python train.py --num_hidden_layers=12 --hidden_size=192 --num_key_value_heads=3 --hidden_act="squared_relu" --norm="rmsnorm" --positions="learned" --beta1=0.95 --beta2=0.98 --lr_head=0.00644 --warmup_steps=496 --decay_fraction=0.79 --decay_shape="linear" --batch_tokens=[16384, 32768, 65536]
Each number is 200 + 30 x the weight over its row's rms, rounded and kept within 0 to 999. Layers, rows and columns count from 0. The size before them is the row's rms in percent of the matrix's.

# layer 3 attention key, 192x192, rms 0.153, rows 145-178, columns 48-95
096,205,203,257,202,144,175,227,199,207,210,201,239,217,220,188,203,161,164,202,196,235,224,127,169,178,201,177,190,122,226,182,281,227,258,199,218,202,234,189,201,196,190,140,261,202,258,213,185
090,208,195,205,175,286,165,165,207,202,185,193,128,184,221,166,233,224,180,190,200,196,211,219,313,187,174,235,206,330,190,243,191,189,144,216,221,203,205,186,229,225,234,221,178,185,156,180,192
080,202,175,204,181,269,196,172,246,173,212,176,159,184,199,170,215,253,187,188,182,209,171,298,253,172,192,228,169,263,182,202,146,183,171,237,206,204,131,277,205,221,208,239,155,199,166,196,210
076,194,188,210,195,266,184,205,223,203,197,192,210,187,240,198,198,246,187,203,187,203,201,172,184,182,164,259,175,229,232,127,150,197,202,226,192,252,145,243,151,175,187,223,174,196,130,243,203
092,206,199,222,203,128,202,209,189,184,219,233,269,197,160,215,175,184,213,180,215,255,207,185,97,219,170,150,200,61,195,146,232,190,249,211,210,174,200,243,181,185,174,151,221,207,285,200,227
105,190,182,195,188,261,205,186,203,197,181,202,178,166,185,200,203,238,192,223,185,201,170,265,194,194,191,231,193,240,191,211,151,176,141,220,205,207,150,294,157,208,187,238,139,191,160,192,251
106,167,211,163,197,255,248,199,171,207,186,194,178,188,205,223,200,255,246,231,218,168,158,262,183,220,231,245,219,243,203,224,135,185,147,205,197,187,191,196,184,205,211,231,151,192,142,199,200
110,220,187,193,154,196,198,211,197,176,186,211,215,147,216,203,180,209,197,199,212,227,173,252,119,201,185,193,182,146,198,202,188,171,202,243,214,211,139,313,175,178,203,180,191,210,238,196,238
111,195,216,176,211,258,191,189,205,210,200,185,131,200,241,183,228,232,208,199,183,157,206,207,296,204,203,228,195,321,206,234,162,199,150,182,205,221,211,143,210,237,217,248,172,177,109,204,194
087,219,200,195,174,274,175,162,242,171,220,153,166,176,228,128,194,231,172,155,188,214,208,193,270,181,199,213,184,282,206,215,178,207,203,224,204,241,190,244,206,234,246,218,213,200,200,221,205
078,199,236,193,214,184,211,170,209,170,220,179,258,181,182,226,155,191,165,215,221,224,185,151,159,184,200,189,186,109,197,182,190,223,236,198,228,214,192,222,164,171,175,176,229,189,242,229,209
085,178,207,211,205,169,208,205,202,236,207,190,210,226,232,212,236,196,184,173,209,175,202,156,235,218,188,196,221,240,196,187,236,213,214,158,227,189,269,78,211,178,208,188,238,189,183,180,167
069,190,252,212,219,168,167,252,193,186,186,155,211,221,164,193,214,193,176,137,215,190,256,138,233,210,195,219,172,246,217,209,266,218,213,165,215,192,214,181,200,186,219,158,224,246,179,233,160
099,194,217,196,195,148,228,238,172,223,205,202,276,203,167,245,185,161,220,228,220,216,176,203,67,212,220,182,204,92,213,164,216,201,249,173,177,163,213,188,176,184,161,170,209,212,251,198,214
110,174,202,200,185,170,245,244,151,206,198,224,231,214,190,275,208,185,218,234,226,182,194,193,128,215,232,188,186,123,168,191,198,196,222,203,221,173,204,131,189,225,164,209,165,165,215,185,197
082,175,223,218,201,138,218,221,177,205,188,183,190,222,195,222,218,201,197,180,182,206,231,165,256,183,211,196,175,195,195,203,259,204,223,170,207,206,236,116,206,204,219,187,230,207,206,207,150
089,204,156,192,160,267,210,202,220,201,174,190,148,157,206,156,204,263,184,192,201,196,162,265,235,187,213,219,192,267,189,222,168,186,182,238,199,210,143,281,211,195,212,230,163,210,183,213,230
076,223,209,183,199,277,186,156,226,165,175,185,210,189,253,124,179,224,177,199,220,188,175,204,202,194,187,240,148,228,190,200,165,194,152,235,199,202,132,253,174,204,201,230,167,187,181,192,223
085,223,182,222,185,182,179,145,262,180,173,181,160,198,237,152,167,211,167,188,160,210,185,192,234,145,177,198,176,214,197,196,220,187,182,215,205,237,166,257,162,229,237,189,221,220,219,193,186
089,213,218,222,198,109,195,225,190,195,206,218,249,214,167,246,180,180,192,211,198,232,205,179,122,232,201,155,197,77,206,170,247,212,242,171,196,168,201,174,200,183,175,139,223,218,269,196,202
108,187,189,190,170,278,212,202,204,195,160,192,154,180,190,183,197,242,205,195,202,171,158,258,255,197,203,233,188,291,190,217,138,189,141,216,189,216,144,237,213,213,222,264,130,195,144,192,220
082,219,187,196,210,113,188,230,199,185,225,201,233,223,172,212,177,149,219,185,196,231,219,158,100,223,170,175,203,97,216,155,239,227,257,198,174,185,198,231,162,189,150,165,194,223,234,187,190
108,196,210,231,207,139,209,226,196,203,206,213,260,213,193,222,170,160,186,211,206,208,198,164,131,210,199,185,179,56,207,173,236,210,268,188,197,182,215,181,169,173,176,156,231,202,261,200,205
070,174,214,277,182,192,223,211,183,172,198,204,250,202,254,222,200,184,176,229,208,206,182,190,208,150,213,174,155,122,172,214,161,240,235,206,267,214,206,197,200,205,210,177,235,171,234,244,240
089,198,212,172,177,226,200,178,199,169,183,195,142,143,249,183,170,227,218,211,163,187,173,231,220,184,206,204,169,255,183,201,160,173,155,252,147,243,166,289,196,241,222,246,137,182,126,199,222
093,159,189,200,224,161,207,221,142,201,208,210,252,191,160,257,197,198,231,244,234,201,123,171,159,187,213,181,226,133,191,218,196,186,184,182,201,150,218,143,194,189,181,160,193,190,195,239,204
075,160,256,247,181,181,234,233,175,192,199,214,221,173,226,220,196,175,194,197,223,210,212,127,203,232,206,191,162,185,232,146,225,195,220,180,218,202,205,165,153,192,177,234,156,174,192,179,213
114,239,168,222,162,209,155,182,269,186,199,206,174,191,209,132,178,187,168,181,181,216,209,192,196,175,174,195,173,212,207,201,209,206,189,228,181,222,157,338,190,205,198,201,221,215,249,196,200
085,202,209,194,186,160,221,202,161,183,191,204,250,196,189,232,189,163,214,209,203,232,181,196,104,178,201,205,179,136,208,172,192,195,228,210,188,208,165,277,161,213,194,189,184,199,222,200,225
074,222,195,200,199,131,205,174,183,139,197,186,263,226,206,139,167,182,162,192,224,221,213,131,174,207,173,151,185,218,148,185,221,183,207,210,220,178,183,154,204,203,185,165,246,192,219,194,205
086,217,221,182,170,159,217,222,185,175,185,224,257,170,199,234,171,154,211,225,217,214,177,245,92,214,206,195,187,106,226,146,171,185,234,227,211,195,187,259,179,210,181,182,177,202,236,198,222
098,171,234,204,211,218,249,201,176,218,221,169,233,213,149,259,251,212,211,243,228,172,190,197,205,195,228,204,235,178,179,204,192,201,192,146,220,192,242,88,205,199,184,201,184,169,221,172,221
103,191,192,174,189,187,200,207,184,186,203,228,245,179,199,241,176,177,197,215,223,216,187,225,94,229,197,180,187,112,211,173,176,190,214,210,198,191,160,289,164,160,183,181,156,183,222,211,222
092,177,226,180,219,168,234,208,177,217,215,189,245,217,192,252,207,154,196,243,202,206,240,171,144,179,223,189,224,117,197,196,271,208,244,160,202,178,250,137,190,205,172,163,211,192,261,185,182
# layer 3 attention query, 192x192, rms 0.161, rows 146-179, columns 48-95
121,182,191,210,169,235,195,174,157,204,194,203,184,192,184,244,230,240,171,207,232,140,225,205,221,213,146,259,120,257,199,208,191,162,179,236,208,189,180,212,179,244,167,245,156,214,124,161,199
088,224,214,244,168,206,193,193,179,214,167,214,203,191,207,209,250,209,199,192,224,227,215,210,169,175,133,209,144,214,192,159,216,207,242,242,203,196,160,234,174,222,154,215,214,238,222,162,216
092,226,219,232,161,187,168,222,189,199,182,227,264,186,230,184,248,225,147,201,197,184,204,171,185,211,141,196,149,196,239,143,209,192,220,193,195,223,197,216,202,201,183,206,216,220,149,223,220
096,167,174,255,224,125,182,195,213,230,198,216,241,207,186,199,216,176,224,207,192,225,220,144,174,200,194,135,230,151,195,140,218,218,229,153,183,165,228,148,176,205,168,158,236,207,254,198,163
113,204,207,226,191,162,174,188,173,210,182,211,231,174,234,209,173,193,167,212,204,224,206,173,147,200,179,211,163,156,214,147,188,184,223,242,191,199,141,305,144,214,141,204,173,206,255,201,195
123,198,191,206,171,218,220,206,221,175,189,207,220,176,193,167,154,205,180,212,171,224,160,245,103,181,171,212,227,187,203,201,147,182,163,227,178,237,154,310,191,196,217,205,164,171,188,208,217
124,166,213,236,150,143,202,207,185,211,198,197,250,210,157,213,194,145,223,203,214,235,209,168,123,202,209,164,167,85,183,180,276,210,274,206,223,175,199,219,169,182,172,163,224,226,249,185,188
119,202,185,176,233,281,216,210,186,196,212,175,196,191,246,217,217,252,224,220,194,186,171,272,208,172,233,231,248,262,227,235,140,204,166,212,194,223,174,241,189,203,210,238,148,187,147,202,200
076,222,196,226,233,218,161,162,179,230,185,172,185,223,241,258,237,241,211,208,227,199,263,195,203,156,173,243,189,275,151,190,216,193,198,217,221,180,230,207,168,251,163,205,208,189,177,152,197
080,206,202,234,215,181,189,208,194,228,184,198,243,190,231,208,201,237,233,209,162,194,245,141,207,177,171,222,195,206,175,187,245,225,245,198,214,170,262,156,174,219,144,191,230,210,208,191,187
094,193,225,184,180,262,204,214,205,213,174,206,170,196,206,182,225,204,174,172,210,152,198,194,295,238,194,206,175,282,207,210,193,211,144,169,222,201,217,145,240,244,202,239,192,195,63,199,211
084,184,220,202,182,219,204,170,194,240,173,189,170,175,151,193,219,195,143,189,201,165,203,199,296,222,219,244,163,275,244,238,265,216,210,206,199,172,238,178,269,198,222,239,178,243,125,204,235
096,190,205,190,227,142,185,226,232,167,243,214,233,246,226,169,166,165,217,221,152,228,186,166,165,207,241,144,257,130,214,182,195,218,188,166,173,196,175,176,187,193,226,146,219,178,281,231,164
073,201,218,201,185,209,213,187,192,176,208,160,263,200,214,207,198,221,221,222,138,195,207,158,208,214,193,177,217,185,188,137,166,170,220,166,200,185,185,179,202,223,167,190,149,170,176,193,195
090,169,207,199,220,274,202,188,182,228,176,158,187,220,204,204,272,246,223,204,178,189,210,210,318,201,235,203,193,278,184,177,225,228,223,218,243,189,212,136,226,201,190,263,186,207,155,194,201
080,216,202,194,166,168,179,197,205,170,173,206,213,191,198,176,179,196,162,185,259,213,181,218,140,218,185,203,109,155,181,158,185,182,215,260,207,210,166,270,215,228,207,218,187,193,206,160,257
084,198,185,204,193,198,190,209,175,215,193,218,259,210,252,251,173,205,148,191,222,203,226,198,165,181,154,226,185,160,182,228,231,182,207,226,220,196,257,254,200,195,163,197,211,201,204,187,208
079,246,188,218,202,190,214,210,184,229,234,184,180,208,192,216,248,197,189,143,225,196,219,165,218,156,147,207,173,198,194,215,246,248,239,222,193,216,265,205,221,229,183,205,216,218,245,156,179
094,206,178,177,222,149,213,208,228,181,236,175,173,221,182,178,179,164,237,213,174,222,195,167,193,189,254,166,267,166,218,184,200,227,210,181,183,208,208,143,212,188,230,154,237,191,287,224,170
112,236,200,175,203,212,186,182,193,197,154,223,189,177,207,196,180,188,215,195,210,229,188,199,130,210,195,190,165,196,217,159,170,180,210,234,172,172,118,290,171,233,192,221,167,204,221,183,215
104,227,194,207,187,142,204,207,234,197,214,224,141,228,149,199,172,158,177,195,182,203,210,147,186,179,181,177,199,199,204,175,236,202,187,163,128,216,235,167,207,194,200,173,217,240,209,238,161
099,224,217,199,208,143,217,193,216,199,197,213,201,203,214,162,184,163,187,151,201,204,222,112,248,220,177,130,200,173,187,180,246,178,245,191,219,187,238,134,233,180,206,180,263,209,234,191,189
081,171,211,195,218,197,220,177,177,211,225,163,227,221,285,185,227,219,263,189,223,228,182,191,190,180,237,209,257,178,157,228,216,235,230,211,233,180,193,185,202,198,194,196,220,147,262,194,213
092,218,188,192,221,196,198,202,189,190,201,184,212,218,255,228,178,194,219,222,182,250,179,207,129,185,242,164,227,117,234,136,168,224,208,178,190,210,144,275,169,200,216,176,189,209,234,225,198
077,181,166,166,163,197,213,225,191,156,212,188,253,148,215,165,180,213,208,211,203,197,180,225,163,191,220,210,215,165,159,182,154,190,168,213,219,195,174,178,237,174,213,197,189,201,248,213,215
077,229,245,233,222,194,190,198,201,215,162,185,230,207,229,218,246,227,211,184,149,200,256,131,238,211,169,179,166,238,239,116,204,208,232,188,183,168,214,163,152,213,175,214,173,238,159,177,188
097,255,226,199,229,159,148,200,180,210,210,183,185,214,193,222,207,157,189,164,248,228,251,166,184,176,183,187,195,157,181,223,280,240,244,191,204,194,251,209,204,204,184,172,249,228,270,172,200
088,235,235,243,219,147,177,181,197,186,213,238,233,204,202,191,187,195,172,216,168,191,210,142,132,177,163,192,160,159,196,165,220,235,208,193,156,186,198,206,177,214,217,148,177,176,233,203,172
080,192,199,204,204,209,209,185,177,234,178,192,215,208,202,231,230,219,149,183,232,145,245,178,257,199,157,239,184,234,188,227,250,202,209,194,220,203,277,168,214,201,186,248,216,212,167,203,195
089,208,216,227,216,140,201,176,215,198,253,231,273,221,263,199,174,181,183,262,165,194,205,152,139,157,186,198,222,128,219,165,200,225,235,209,155,182,176,205,162,184,177,158,197,193,263,203,175
084,150,188,173,158,250,223,178,211,176,189,225,205,207,218,185,162,232,247,184,153,173,190,241,245,203,218,229,221,235,182,218,141,166,160,218,192,150,151,171,205,218,217,240,147,160,166,193,196
112,202,192,236,192,146,194,238,195,202,199,227,282,169,194,180,177,160,222,199,179,217,184,161,130,226,182,157,204,65,227,161,233,200,279,162,204,179,208,200,165,164,190,146,245,212,260,215,240
075,158,216,171,221,221,227,235,242,152,255,206,216,245,197,176,188,217,210,202,156,201,175,199,246,223,267,212,238,177,182,259,209,206,172,198,191,200,223,155,194,171,248,193,212,176,220,220,199
085,198,205,179,212,258,210,230,211,197,197,204,157,192,187,258,214,227,265,187,200,210,161,258,201,184,256,198,241,241,204,230,130,199,162,222,186,199,166,220,215,200,217,222,134,170,185,188,197